{"num_hidden_layers": 10, "hidden_size": 640, "num_attention_heads": 10, "num_key_value_heads": 10, "head_dim": 64, "intermediate_size": 1728, "vocab_size": 16384, "hidden_act": "swiglu", "norm": "rmsnorm", "norm_place": "out", "norm_eps": 1e-06, "positions": "rope", "rope_theta": 10000.0, "rope_fraction": 1.0, "qk_norm": true, "attn_scale": 0.125, "bias": "none", "tie_word_embeddings": false, "parallel_block": false, "init": "normal", "init_std_qkv": 0.0173, "init_std_o": 0.00386, "init_std_up": 0.0173, "init_std_down": 0.00235, "optimizer": "adamw", "learning_rate": 0.00121, "lr_mult_up": 0.941, "beta1": 0.9, "beta2": 0.95, "lr_head": 0.00735, "warmup_steps": 594, "schedule": "wsd", "decay_fraction": 0.797, "decay_shape": "linear", "final_lr_fraction": 0.05, "batch_tokens": 262144, "max_seq_len": 1024, "doc_mask": false, "train_tokens": 1157000000, "max_steps": 4414, "dataset": "wikipedia_en"}
Each number is 128 + 32 x the weight over the matrix's rms, rounded and kept within 0 to 255. Layers, rows and columns count from 0. Numbers have three digits each.

# layer 7 MLP up, 1728x640, rms 0.0451, rows 324-460, columns 96-127
157151144074132186150124095145157100116140062128126124117079114102054161179109105080138159093083
135117073079118146101147114140116126107174100110117168125163089163142204114136190130155170189140
159079211152157065130132149206058182127114135138118111157149213133150133127198159066163161165181
130135099118149118097105159087162114108090152155118119102081136099143123113077098114150128112158
116117127097067109090118131136150154157085088142099097067142115113121079094185113138180045210151
116141088094087094071163118083156086101115172132165161102167133109143183209162152126139169147082
124122134142084107086119164101112170125118085128126090091156139188145105140066114146133117137096
114129114189173130180124140170107074123179127093123121122219162158188192103122137135153071089128
050084140130099161127133120101165127120131114075094160129108120144148141109128157150104093195154
139163111172126112147141047151112096097112163167082152067073129090131069152114124129153111119144
107140157122170173215089126147194105203137142125112095167113122112130142100142131139060123181107
124108140168162119145124156129110093150182154153108146100131162091107160146109166190098140126094
103134112141097110114125082124184130152157124098156069142182134102111114130139099145109124099104
144178139159076118147093115174140082166158163105114105117186095138163136143066135075111160110107
059036151140147127062097142150126130139147111126156116167141138136123119137112109132104118157162
110132173100127081130150162090138079095121076129100123118111148074151172084161165105195138082119
128076141060088130138077191094083140149126132097091123204080137096138126161166116157179102131130
140052125129189087163103188080143096142105149100111103106132155086110089188127067139113127137136
145129148128203152177169113110086111084091073144148140183190118118111122147101064135173085129147
104133152119096126150149140109111117089154143090090166094150076098104142088103129139160118161138
150129165173152095179138116060085149129125087149082148089117125116043092145065162094113131090081
125128132164123083166120147095098102121125175165111173156165159110128134131114113115129157162072
139133190129142132146127136118113131164118139147142194119116136160123168129115106135198183113138
208163108185175156073114135165115097092124155136128126128076085194125095109127103140126117105212
142132140107104057163175121111052169050106179149208103115100100126100120116157170144110120121147
146162105124099115075139196117173153116098174130165135188087143108101137133103146183054170126242
150096157111167147132098128126083054129097088117109137122130115126131096118137121128113109124164
122102122140164148144131100085130095140088075088114120157150118113168108118090094136128141132093
143123084136177109132093104106130144120117104094090108100146061137150136140121159078194192132131
186209172111065117130153135141114112129128146126163170125106100085063125129124143116159150120084
156108104142197133088120096126146133216137178166179148128125162197195116127149108130133079104189
147134112077214187103114071111092133157145067180096108129138161092138149126145128085105133082112
151161188169163098107124152182154142107174110089159139122156153106125174123149132126101095177133
093122110060175099071062034080104047156158121162146071108115082160136118147153092100149123142147
137124163105087151102137131133144160129050102144128128177129160095148082168136131115095190140153
134110155139145118166125182186147101106119162166129146136078154091142137129177162156123073139157
122115148146142182117123039169142117150135095129141138183147115154129158111082089099041103189077
097093142162065168158151129132152239120101109136197130139119098113054122143150212145180129090103
093098089096108167173095123139124134144159157118124174095128102079151128066125165113130155102073
115177173116147093120138084093078132159144066058125115131110120131074070150107126136120162137148
104125158134143115134148047163089045161096092151114150149145145154144157155149133130099161145077
141151155146146130079086166110116153163107147127144199127051161128085187131153165091122168063131
112147117099119107123131139126059183151124122135118149148111071097080156147154108177144100158153
106164135071101116147143119138116157118165098144093172122077120117128161172176074149118171120180
110140119147126151112165163124101119125129102164196098123137160069144112184104164127142174187133
125108131095111090086116131116124100144153048080130184144172147181134132097080084169175048165106
132088073115097123125125125155102187087151119149076126149024134103132082123137133132118114115113
118170166125092125089163156083103107182120138167115183104193150092143172116149130144158070198121
086067134157160093149113129147132133184131182128108116110104129136080178151126135104153048179113
133130164134170094117126103099128101082129116139083177081127156078087148162130096132132154116127
124124131111151124144121158173140124130068154167090120072098105122194168123091167134156160100122
135159137158186147183119134118066139106160102097131103092183050095102135132116091146118139131155
151121201194090096108096131069104168091178146146144147140110153126109186128175142173168169125143
151093103203134163115108172072144121113132151123157089200103129090120145120087116108128146102111
092143133174130133132105131163158143196131105090104129157158125180138131141192134142093091140071
122111096157185157148133113130116091105077118108138095124134135206112167151103144134103152114144
105161127166144173117168097145143114059133121143113120082118189087145098135152117114108104102127
134135188153174118103093121146162121038147069087102134136131144168107114074109112157087125120140
113103143104143053163139068136131126099084108143062158050167102168138148178113094086142157103108
124079115100078160144169132139125067137095177132084129163111140152150146131109123114131158099141
167220092048090172110133096138141085164149133112158104195113174091110132152194140098157126135118
147197084141153102196127128168140135179083185101112154096156111126129101155166122174149163130185
032104113163111109137203096206044155114145126195113128148113135128108156097131135140119117111181
075125139167143103110146078131090114092067160090155085123120102102109090173114080116104123117190
098150118095096165091101099172167180122120154184136093162096064121105107201197149105156143111116
112144207125111121131119121138105098117110155154141171160059089126132131105177133148146103163199
119140104109158045101133058073137115160161099131137120045167027095100128131061093157079098120082
135134167161133138087076129124098150131115112116108125154100125158114150082171134046132122134114
183101134180108082151112129087158116120120105125093156166120142137073107106117096132119134062163
135164116068069086104160169140155142111121104127143176124174089137078182116134105108140147136166
110119152066123119130153139093093132165197176135126087040078077114109113166106087146068087135072
110155149126073033110185015166094146194127114083129173153123147134084088167045139138130193130084
129131087102149132121076158117123114071064115155140154124149148091177131089124126191148121127148
116124064175148150154153153138095066105157156137099114159051074148112082146134145097158112101115
173138096170081128180147114111095148083038141149156118143104083134098119126189143151151154127100
092132129109157158136188171156070139136157102136155114093119111103141133098190100123201083160146
180168162145096110113085160103131084185141124130160097064196175113146186137102096112093152143145
129044125110100134121124107085162128136124152123106203136166073101133133125120133100171098097129
126136173171155172174106105132208079164127106073135156117162118107151103113158147077117104127116
133066160148163148134151153146101190121163145103176184147123143086136086135105136099108203127110
150108127120136107165104157131144119105111094130153158145087144099119142108154118181102109158129
142142127111076174118130154097145118132102170144144146132140137140091139119151094152134063130151
129120127175149136102107105109155149139144166098121058140077112139171100114083121127080134107159
084178103116144072138146128149116109171084125123132156133168112162142164128116133061146110088143
120123105119147165117182110100158185166166156149108103132169132161145104088150129149084094181157
132108121130128161238133179108124088145153128106129083091141119046127138121127182100127075138106
124132154158107090153160173069093074087162164167161098103128120131093152084127166104152099083150
160126106128159158108119118073108134079201182075136091138118165128121196117107144110138167095114
149104193155075111128086147165135110167103087135136129116151131221159083142148064168142101114171
132140083172121130130031122137150109076130127109138115139224152120255134123060114093174143106119
074135150089122150124116130137125107146106148075140153079173067147099086133090159143119056105123
064157104084133156140103077123169079120136156135130107098173137053176111096163082086158087170110
122134085071162104164120112135086109078093140126083145083113088171175232139101148114141121134104
147151153139085166146158125112129127179121140168123063158106127108088163099130076128116087092183
092115147150104128154143105054092157145149127185064129107162184128128150128117124095114173161085
103146098157104133107135129128145060116121199138097147090146112177086127092132118149142151130124
162151120079115164097147151141099125149075131142126075112071146163132147099148087150135060118156
084140126081107133139148143066107069211121137121112199142171137096130107208115081165187143182101
117077154103139159112114125145159132083084136166068126121105141144138122132169132175145158159088
156085103177116133121168151093145141143122111124096154094140152137038150158089168116120137174044
084154149073089155102129066152140127156121120143081089182099129195059136151087186166130175083132
066087143109155177119153101138156106085133171126083204073124135081125126104107123116102164149155
066115128201076122162179150124084127057123143151108115122124082106072205168116112131120149102036
113125156115132197087144077125174120125114085153152104133118044156120136174124179141130153105069
143130135093113180134156144118102183092102158152111109178120099145084130133144148150112123083068
092168142066112235170100146118164170069168100131098144133133165172105094123055140147144163143122
150122091106143098074132145039099199123131053139146154167125147087111076122128150118154163091134
127093107111100101076210201102141177074130198148099045133088101039037075125157100090085101117091
127119139115106120134152139139089134193109113101213101171095071141098137135096152186096137089140
147144076081152119117091119081185097169154111138093091159160079136140138164159070132128210102078
097062094118158118124088164123094130154116117156105128067079171096133119093082115131158136107102
114159132145101147148160156074182138103135116137098066070083111123072140164087131142095161099150
071094161127047143088112173171121126131110119122179119162126179137138124176156161170121092170072
145095102143094107149146103107150146150120093104139121076141142144189160098211153110138104135181
064125102160125061168126169096095123145102079191130124099091103164091137122144073131097166122132
104130083117122154147113127207161078080126166108137094137155149162105104086106152071100093141140
114084122064115129095163152132176123164168159159119161158098096179141086095139159198128122070162
169148090091045157098167075112107111146130115113124144135121187158124135094076113115091119178193
124118158142144142136128127151100137146116092091152167161148140101183123120104120068133129107135
087135134164133135134171121126069131108131129128169136102128110116125149172120144117132107109146
122095088163116132163087069125137142151112069125099142132116109112113112125157140060105153115127
090140157089128101134106145127130173128117098180118140161135124127132133104102139101144170144113
159115107099139096056147123051078131099127114150093096147122126145100184090111102126149116121173
124103139144121114115165079088140115148113146101151104113173125156152197104188138188063111142114
101082103149115104149145147153111106096097141095139180184118119181063197154154133068095147150160
150103080156117191165072155094126195160150154102130113120154099106178085178100142097093148127138
141135180124128100121142131123200165117164103165137152114102078048118099092087168166138081107105
123148088136139125104143118120129096136129141144137119124125100110164116148124123103125139165052
111117173132108141159124151104132174144074129156164093157123149189163145068146159167144115094151
155108112168088128126139152164132069131118149110130070100151138154208096098110111096101121136153
146152129181124184111145104152140127123117111101139149142154143162110094100143138189190078126133
147120170119097144117141150162122113112138161152245179141091082140152109116097178105122176137130
139137074185104145136150147039040152112218107087099082148070143139163174094192126106095086154192
148134132117063090141106078118078105149185198116147084128179166093200151110124119084156161153111
109092149130170126134157174119121124134163148093120102166159143113119141120154105113138123108085
108154159109184147141134130123136134134184120150079127117165151133171154079126124097101082125128
171147137157179128153147078154124144129155140102160107072141131107166143154133138113092141125056
# layer 7 MLP down (transposed), 1728x640, rms 0.0442, rows 324-460, columns 96-127
126089086131112139109192125106087130132145092100078122114125168178218099111110129121084137133147
162159176099147111135163185159126169177137174156138094121139138105174170120098103126198096198123
157081155134088068171125101129103089115120079086138171164116097133057113122115102153135115161141
110137119083084113172131099082161166145149156113154097079092119059104144087128119121145099086184
159088111113145079093107116114075116221115141162162104107164065143119128140121125104150103090110
115148112166110075105137119109139136125105106118141122159135123210093099177121106132098109164083
145081157092133078193074101149095117143146130126154082138125122163108147093164221070083119178107
131116166125165156136125141186101125154081151146103208122126119122135088145044103204137151076180
130122094106119142162150140128085115125136136190095163176145148127160190119179196100200158088124
090086089126114141074145117128072103135102155126205113111089149083143185137144089152099091122113
144067102112091139103163145134125091203091124108173085111115132171155142120207142108142092141113
041174071123136133117154101130142131146124192081119064175117123085151145160069183142086110164130
132085119160105127112153125084103104073148124110178121151140133136132121120153116147164127150110
074143137104083150202102030134155176181105106131167165087110095134142123130157138083065101118104
122221108128125159172165125085122136104099142126070135158094097090153181128152140139155118147130
183140175138082111164138129135122072124182052163152142123121148108141111080068139137155128066132
122136132144193124104121150133166140103075070132078098155174157113156155164076129141106164137100
180117084122120155102113118117136117139146125160071095150102146149080146135165146155085135160167
146155161064167116111110092146104142165124077111090122183134110136146122099147061151132118024046
167126103109116194135079131133137143093135095136138043134091089100077152097098108110123137161164
151130120122097125142141111160161116074173066177071143134162114177100146153100153107105140075112
132112138116108133095129141131106160101101068108094106145119123107145107119140118138150125198092
134138122150072075165108167123197175125187093095123128118121138140153114142133157183183142084118
095089092128137126150126150120092136144131138206193150093118123109159081130119100132167111181121
141106192183094149128099132072188111089110096133113147117105101125153151134129177159128143143082
153134107151185075130137129162171108123156152152131084127109192112063063141119083091124137086058
103115107085120114147113114187132108105146161124142119082140129120157142118152146097130134190121
061176091168136143153085132127123140126113140121114158190105121169118112140101107123129119132128
062157166166090086197113162090068103108195140091123177125101126111154087160155117152114158168132
177104106143170102117102184138163145081160104127130098104097140142156145057101150099099152092119
157033155103099134072129124135093138140172105104189113090171106134151121022142133137126109115151
131145086163091186122090168153145104149116112162150115140079129103086115180134112158152157120142
111120145168126111112105086168165084118195126096129152163137193108173074145138149137189094102097
113093117130099134147128159140087131095125140103135086088154129127127107082133090145095116115052
220150138168086135121106087149170079113114129085072147138092121140127167158108125120141153179102
141174183066093140149151107208096137117093133089126122158115078150100142112085134137106125067155
094082131126157105132174057152192104080146100198145150133143103137176162104161090146130111099136
186137137122125113106110107113128123147091136176155077161168095149139090113122142086114170134111
170123123106148090102141096074182125093193129159129168124142110111148101102125107148089156126137
150153146107139115117186171172131142149144160104136098147150162159146149060103145090142130165128
162166085137132101134148121167116204052115108120224081112128146086091131123103138107096119105178
143163144207100145062127125175113102132147134079146162152080146070154184103140112127123122082153
060140129141121138157120125160147107155114149135098156146123158158131128163129119129145081102156
092126120119119106118167168116144133182121146143092113121144150120163118158220104145140152145122
112113149094121122144164108129093051078066110117138104195105080102131099186135129179138120112151
160142171157100117086081068059161126140146122090110131083162163141163164126155078099073183096164
084121134150059121069063113168114075156193179105112142125161122126106155114099134108127106179116
058129088127144135113085143172133133078147108095153115123126084110100126153147133142185158177094
121113114085120145139124106127142198137103159115088180204124133101113173171138091045108143187123
167145090105105164166126069125112171113116162148100146141147121140127124188111152104091164098136
132168194078126170142127150090107126123136141145143093144165147114138177085122109146101142161111
094117128150120134115126181075097135164140141145080159147198086111111100180133136182107071167065
197151111158139109115069061132135147116123160053171124157169114103091100166173109058122179123112
179202100133128129137113151099114146128130157087136137158152076028083107085168117088137097137089
139170138150161149159161136148121117107128129163115089165126143138110171106104155118113083054137
103157184145130159072091119077078168132100121176075168103094115097131127140171118069111103157122
095127063136168151135179096071164146148176081110157156215157104128125125069137084155133110162139
126160142154112126140080161163131115128127145120140133125147114117121130183127073144118106138100
115099102137130093100141139101143131167125060108075155118145099170084165119110133065144140119110
150165151184079090120070163081155094122128128125131077110157070117143089120142132149151133158120
061096174139155067137075090139109139170130098111134117138098100124113171139182173117202108154145
164123112107121074149171099151073133143126185098145124073110112073110147103170181169094173145165
125130137173139158122093086186094151134153158051130125191108142118147183141139142088110136103114
189116122199132134124195104126090136187107101154110105091121116134170141171164088143115057080126
184152129117136177120140125139140158071120131126139127155092090151169125112084109183091082194129
135091100169155069110173138125066155104143112133081139166159109142168100143162138128183135173179
162119088070127122140146122175129121122112140092116120124121083115177178135160167152164181136161
192073122108160137124151144145125180095179133118110115103095124105132154138144100119098128134137
169176124147115100085124091119123127181157144114097154132123082087130126137178146131150159136114
147152068084096161064171086157111068153134105133082128176196178095100156086137152169113116149106
141110134065105168087152139138136117178075081131098106073083123066152149157153096126080167079112
135144110191101070081067120097118105135197159114107190135101112092078086223130121101155134085090
199125129125087140085152155127124124138121169146113105124134152100128134093158106158140099059119
107093143153144181168129143152111166145157121164133166174118126086108171114165117074165158122126
131178106149105083148119122080111106152187109130180183189088115151055133070074180129133165113154
126145099095123097147120062142195160124225066155106094136185072145076146120159095137129113207086
095055117120116101113160094132155181139190094137191163089145136131095143123139133173135136151154
073102141141136123152105123151067164157164175148138124144078083099124146100116120144181119160135
111159064099134132091145099167130146137111192135097129103161136146170140082121104128134133040092
160177136080117132121084148150068093100104140083175110109175127119132143160101095171074117192138
149122130171125133126123130130125168144139096092082168118059185132135130129062197153112111073122
129111138115116103153113157082198137168134171133132085140116137093129118108134119087088160098096
078067152171110138146067145153139144091104143169180108130107138156142115078139132090133091118129
111181131122158120117184147117071121171137174070126114094084132175148129096173120119185136199135
018085120163136103113134171120094133111195052174133188073144139148181136156148141235195092083134
144162113167109141120137098097133123179171100159150097092124160122170091086089117118117111052144
098165192154097149096136215141078194098151140128149085166155123168176072064147118192170114154122
188097134178122114144091058075180162113115107089160166093163086143074070170075187196145192069151
131132076144100136156190191161092109140197158172126077071091151134092144136106129132117158171140
088076043106192059159130139094201149143126140175187076122184175043152163180117152142196108198178
152106105147101136151154086127107062107118158160125191108132135129127119106181122093157164105164
102160127129102096132085131175132178133125152181150144105142121108083106132056142124094170113136
144101100098125130103161145146148182169089061203111148113054115121132087122164121101139138115127
177132130118141105016080153108131105098121149121175173128079116107089131127146184122119114126127
083150095131077130137169076117122131139119134169116135135068123170158202119121133172123110102179
137164167094136117166130095143157085141098091104121165175094125135116132125091127143131116068160
134108162180101111128085095137132146127221113169176123191145130117146129145194086154075107129117
127082128100147063119115089124187114159095055166132055151106138203162163165121160157107118109077
089177128158093131109110126101161113140159163105192076100173115163155158117140114060066104085119
112053181130116086067080150078124164122139115081084130087192122115065214117130096122131118092114
127131113091172175152066168150121131164108147109115073164137150111160188139100136157182169128055
109100137207119110159129161117114131124148158097063059134169120129119115177145155097162157110151
112145116160151105110146141131112113149107137142131135172155090155115122150114129146158152110073
150157113097081092130107106145144150173150120029093125111119088138172161110167141118142103140119
134155172165109062134056120158171099162108083097162120072129093099150099190111153177093142109121
116140207143110159178164144134132108042117086109102178100153130139148144084081066128116066208102
105146130089084103104136114166137151175149140105114183178092167133162093117096137086052165201139
088172125095100110176137130168178109148157145089147160131130152101107159131168146197142165083147
137117161148105137119123132101120048162137161182072090163135071094138163106081132127088153127188
137061096149167110168154104108119181124087156071143097099150130089147123155074125096107143119117
094152157120130122170185145126138090175151142130151164157152178176121136133091146121138086130149
097152124153092106094122084125164140093146118182169093115104158148157098151126129132172186062060
115095148156141089126155164147147116162130133093147138137085132116103082144111133152161150062144
124122082090143075189149129117134093146161144154111144108162079103092163121083104100108143143121
146108142105092133121111112137134146104106158134110124134167128127124066084125151116113203130176
123106129126124145180118147082105158160074144153124156102094105120151066128133176164158150151021
097162096175168115100142157120110147085129149162090091146166143106094117186177150109112138134138
138135086095098145149120162128150121102124132149160160091073083053127171115146134108135115094074
119167112124141083097126160099163116111149083163122155029120146165132197141171151186130044125150
136150150145138156148091086171162120126144221097149137121163164091124189155136104185197101117117
098161168132193099089125138104139135148143151136105067147117189083111131143143082178149118129119
130112116135057132114122154129126088078110111153108167098148119121125106125136147180120199112113
154039058061103126142115142109168097118177136147139161116119119110149078155163094161168083167124
165110143121086146150118100171094131139157131086157149143125143115076109143096144118075169153111
168111143085149111086118187143108137123088165198101091130153108125130127128177100138095119079191
141093136155134097140173109128095067033131142172121139140117127143144137160159154126123161118066
192205194108131135144147171167086133125135165109143134168150141116114093196155119134137158103107
108110110138107180092157130139126150098165143166142170114124147165095099119103103152079086092171
112095165203084139166121085137159134137187118113141162128130102121172169199112137159168105111097
120091174103107125133156118142141143118165113180086155093115155110170180116165097135171111141111
141089147183131096113085132092136104194085135122113121118136164127110098093123048116074107041129
146142060117116127137109135095167105196153174082176158090148096153140091119152091142177166098165
182143109157118132103115091129084129175146168122072132155135131157135150084108140069137151062159
087160099171095091143085166093185156114105109104190069055177148119088201155113095118079103133210
111153139159146127088097144111159063097090102126043119121081114138177148121161173077166104157130
153146146119076113129162142069144111177105141142112166100135136096142146156180159113105156095097
135101095116189162089162141149111105150136120123117081107124102130108103105169080083132127078148
# layer 7 MLP gate, 1728x640, rms 0.0425, rows 325-461, columns 96-127
174151142164077096123125117192081158101152105140082108135108151150137159126082173154125143162113
193168151141078171087116098134159079153151151083174125151134150178148136144147155089078164091182
149160157158069082056127113106143172147144172141129143077128186110171140115076125114073137121122
173157107141169128218095065114255141171137084159115084108148184166165144111175103123043057192157
170175160111141139172091107106108107150157122095130129120181117186154136194166102156105117105138
133131133141151092059141115133096152110127097116120125163143201150154105150131111124104095150159
128112061143125082115183175094163159112118043093158147068123142114141152107147149114159167160123
156185101044174099113098115075093117174148142148132092115059122124155132121089050044157175095137
104155100134128132148167169182134083159115138180143150119150211110158113156123167136145136120166
056141127129159130043120164150107121096120103126159116083127154092138095095155076045159143194188
133160116078182152111140130131131209127094149096128153079135083050150136113117149138134101075148
161140112167093125138102125077078105096105146154183153108099091094155133129097108096185115093140
149159156114150123128161118150102152147112124109148105137150177125137188116121105151104147140129
113226040124147193147085080090120151111139112107097154123149061067204159104139170045154121129125
164170130128124180094067120112160179095123147146122143125112124057192061138105107127126116140134
164115089118119126238102114199089165152095163090109155157099111138128100160107161091134096101134
142123118151160162120120229109184136148120128103132110115163144121146084175135160190083168181140
129125131143155107097158118126100121141133108150132125085126120115124101153057069157111067128114
105124150129095164090094145104164068126181128132173136141094209093129086088112152137139101123113
201116134115106089076147120069153091162129146101132105062080115160110156139076174117119088128138
171101130127148107127136135112178073139096116123080102146075125143175098080145103130103116098120
133147078150121125186184115124163094135164174132162117189095143083156103154133093060132096144110
113102120063100144169159101070114133147145114138147184127202156062114128124131129127091111166119
142118130223139138173114182129146140146113115174142112088118142079111142123179096115141113125152
175095142083091119174120121150129178089151054099165070086114115154105165169166123091141113101124
177146124100056147125164071167139127114156133086213111068102113136118158142132194178141190108105
142133110074138095133143139118161095124107126078128156115153122081182063145119115108138110152063
160091156047139085137116115114167164110169170111061185067158139079094151160154148142123119111108
178120152180146134136168097143176144107152164096111071171128129076152092138143079048107087156109
162135190109135066173141124152146123116158189085122114112142194112103122155090107135149123141119
112112119124102171147133124164138154165094198098135112167163122143175147150205077113131132144097
220153145110143129108139120110083117164093143121094160127068094169109178144137147151103116150146
124167132129180111160105109119158102147145190110157094168113136120149192112100153097130121149191
118172128101094186159139149148138083124158172122108125108174113122121206145125126122078167174080
048111153133101135120190092133094092150152117103174142180126151177128102109145154155179132106189
145089109078087066147095123152089150141161179117152082113204153088125143084104139150153153164148
149115150068160184154119104111120123112098057148186174041078172071094130097194101153122173143136
151120130098201168181096111090056151104089189118086144061144111085073131186138117130095140137115
158109144125087135141098080128124170118127134108098174100110143075123107110096087146088091127084
115156140130140171147071121115143166029117125127133106057069175124139142160049120131107162110109
101167102124136119126147154159116126113145156135131150113129133107113130127153068175145110151155
176151100107195102187165145157164143074137161138122134104146130166154121151110118147098143118129
148141126152117141161172123114116083154140196139168108117160167140153128154139158138142137153134
073141134119134120149166117174122119076120127129146098137067110116107088137093161102130140100084
106086099107118148074127142115115123098149134098151076145073232091021136123107120154177148095132
182123117103154117158160129086097146162144115098079168102174143167115121199067103075109128104103
114093113181134081197091129141165134095163109090139105147168152082098133134116233178170201122081
092176129126124085106161076102148088145097122124178092096117131156164125190094143158112088124135
098112170128138127135172162123167120103136113115144174078103100170177114156130104131123133129142
160132136146197125136096117140150169142089129144151112090147162221137133160077166117129118131118
129159151173117122151136111090183073104187112142117072120175161061097090189111164167083154146109
115183168170178187114039102074126160097132071155085138123195108182112169170179156110091137162118
101160120102149092111064185175135144116118057098128136120065142125130150147141132143104075105167
131121132115128148088138159118117158145133133132176134165145157100167076122181124110149080146129
129113117104160127151156130137102161157148094123094130118104167129134145174162109125138213176172
112158166100142169177131096150124132113108103131158144114105187130141103140156120093145055196111
103108133097159149162147122149119142159181165100170141093198087081154082159137137097113149152094
172075155135149169164087146130153138128138098149136181081168193069081126171109194174093135106120
127131169099120123165154188159149103134131139091098166115182140110099132192091122102079145224107
083146110116137094125136096127154128125159169091160172060196134140115113094091121118092147127157
176133128101150167122141133075120076068147191136106132106076144091137094147140136143118105199119
129162178096171175158109100083111140185187165090110175168144179160099083164094140060112064162114
078097107104107119124137142154126084106119124107181209154087111183091142162108198147151123142134
052131186086142122060102148139146134143109130082106152169137209099143137186147155150165073135080
152135121087144077130124095129110120106143159116176087088122146131118150138154157090119138114153
136148090110135121151115138062109130119211096138188115103100141188155113122144123149042177078085
145161115082103187113093101110104141051106151049145125144175100128119179167170150137122143152133
068092146112110103108117106137124073091098107122141128064136101163142122089146121103077110162138
115145171171146114160089122150115108133170152148161146119105121188153092139101123068131134128131
210110140114058154080124127114122154129207137121091130081112114143097083167131065103070115075074
113144131121087155122158133157161162094163107125110188097106154129132182117155111122104103169078
116123150106077162133108113104172189128079107082047161130130181149059111181164108123105169180143
201121147127136114137128095140130112126144121054205132114178147074099040136115147190081094162114
162186107150151104145171155131123160098155182137116096116170132082100155158092121056131071157105
091133078139078135127111114156163119074123068136109104124081132090165121159156129183105103142118
151117129099126109147176114129192111133092138123158091129159177195109173192145114116148096151105
162170139129131153142157128090129150145126094114073144107106241136124072125142147074127123096076
142155132108140139108076180119144106168133141126170125082113148088157079169178149077074074126145
142146051150129189176129115110176103170152083100099137148127117151167076099117153117117122090145
134136115180143165122098070114092133128149150146122169147102137121055105126122175156090109143119
160151130095118102117122093103151137094208132179180142129127139138136106119092144116110097138135
114164074088137117126146176185155160157113082157102082127125159108069112133157099076083074123107
123097106150106186169069142152103128125165119097193192058109145146102161129102189178112149108117
160127091129155181159093131110139144166080132097137072121098104140165136089114093180120120140109
136111046142067181161060192159112125073181158131143086092162140123173151171092136105111135134053
096186124171177188099145131103157173079108107042155143069161107127116133076118149127117155097099
092130095149123119114134077119138120131167127073118092091143121062172111132148152117103205151190
143195130088094097085114145103133187155139139130167138064114133107128164135091132143150137040119
154192139134151173147140214157119132133129167155103120107079067142118112130135089128087120107114
110143104120088121127112142089146147136112153119132156128133103128153115153115150091107122122157
109151194095132203109156129108099179171120124157103133148094118153118133141153158112131112142177
164084129097129123087103158130138101130136128123140111076099142154063092105097103120125107110168
159080060132112162096107114108115131134130063116153150135117141108161078165195153136122081136124
098100146124102079156129118077086119098183108059158155095092151084149063120094111110125122111185
156054123122128129118108061104107154149134136067132138112143120122184146175071107117155105148147
203175080109130153121193127128130089121104098148133085151193144091072082139083101123192091114057
169112116121131133137125153123112146094109105125099123116075090166098087119119132130170149185113
132133157109123146146143132143110101091095110149074153093156120156153127148109068040149139126109
140083169038102166151126149125112153178134189156161165130147153113126173140187151128148143159138
093100112122131170192159108128105093123110140125114134102111145090070141132142147187140129154092
195155116109067147131143080115111128094128167107059118107144123115163193120113115107086133150100
151137139082130182131107119121140170102181080074173178081103182126112153138162147128142121144112
143093171100143127112103143118179049152155122131112160099143154207170142134063140119105124139139
126145168132142140166145152091106074126088093118131088068145122147158130092123120025149076116093
141127152098128202165155146085174106221127106160156126128160126131121125050098147124176106156140
139140160087111126175124141183123073113098119135109097124140160143154109161203136113156140136168
145157094172102108171158149136136114149113054123151120097145176169176151121135126122104168203102
105131208149169128164185128129100147145180087087153161122165078167154113176103155119074154104177
124105177098091149110112138060120131124097176055105149143122164179157179164166143046147121135115
081069132096148116152154163128139132181073104141113112153196104104116122080107058071141143177108
097097098120117140165087106149144182099127087154167092147131106111089089110092157140146109112065
128133156105088140108144073173128127108171160046126168045102170146102104177154146090145142158094
121104162136103132139133148098104167143087126103106163095127142211146142101161134113123122111074
129106119131133136105141088134176119144175106088120134130099168145119132159134129154134092116112
152144129120179112126117137116114108109110142107204102182087123139131129116131108083081116137129
138154190096160135155085175183168111140181208100118094101188182079129146171125145092141101150096
153122128128193132122156142137097146109105113075151135111096144164139126135105164120149150109108
079095119164105182110104146148127128125094088096125104086127134137112116189140146126107121083149
139085136148105110082100130124187145141121151147118174139144122154098139180150144116118126138119
108152156147082128124106149119122217104102124079111126086131142044124146094120154180151134094114
105109117115177166119120150119143109104150088147175130103108139145112095165149080117126073113158
043126194188178140147108148149143119140093137170136131151177109093118187121090132101146131166103
169204171115144118127106148108144167093144127172151139150129127133128107126094148138153119167116
140163102141098148166088111110170130100150136115114155127140167167143106121200142087126096109111
141116145125126097106180107099185106129080058132129118113091109118160130140184103149113087106113
178147085149067181161096146070130064111121108078163164127176121150157086120090149128155152134107
145090104145139109095128124198143157107114142082177143137094101097149094195130129167133143107114
092133134124103120125095143149124210135089171079091110138155096139096137105163153116105175176119
122177161130096157150125152152147113167125094178172121146094153096159146131110135128109130175115
145178097166108121129195112167071132119113145107174088147173153126145084179131137134123105170048
139144130099123130147090070152146196170108099061103177120147117111167123195158138106156112133129
100101070138115185160175107088110141131149157100159132123143137111099106126097091181152054122103
127130140142138222134062160102128112129133078140160130066098119176115104149139129123128135154139
131177198163160154098108134149087147137087122164095148090104144160183103120138103130131099222124
147143150139075125148124163074084166130119101160129106125098110147121095221092101128155157144172
136156176117157142115088116118128122107157153095144126142164161137140132066198163119096176096137
143154139172189195116146162114122154139110155118128141096164085058152164154109127151154118144162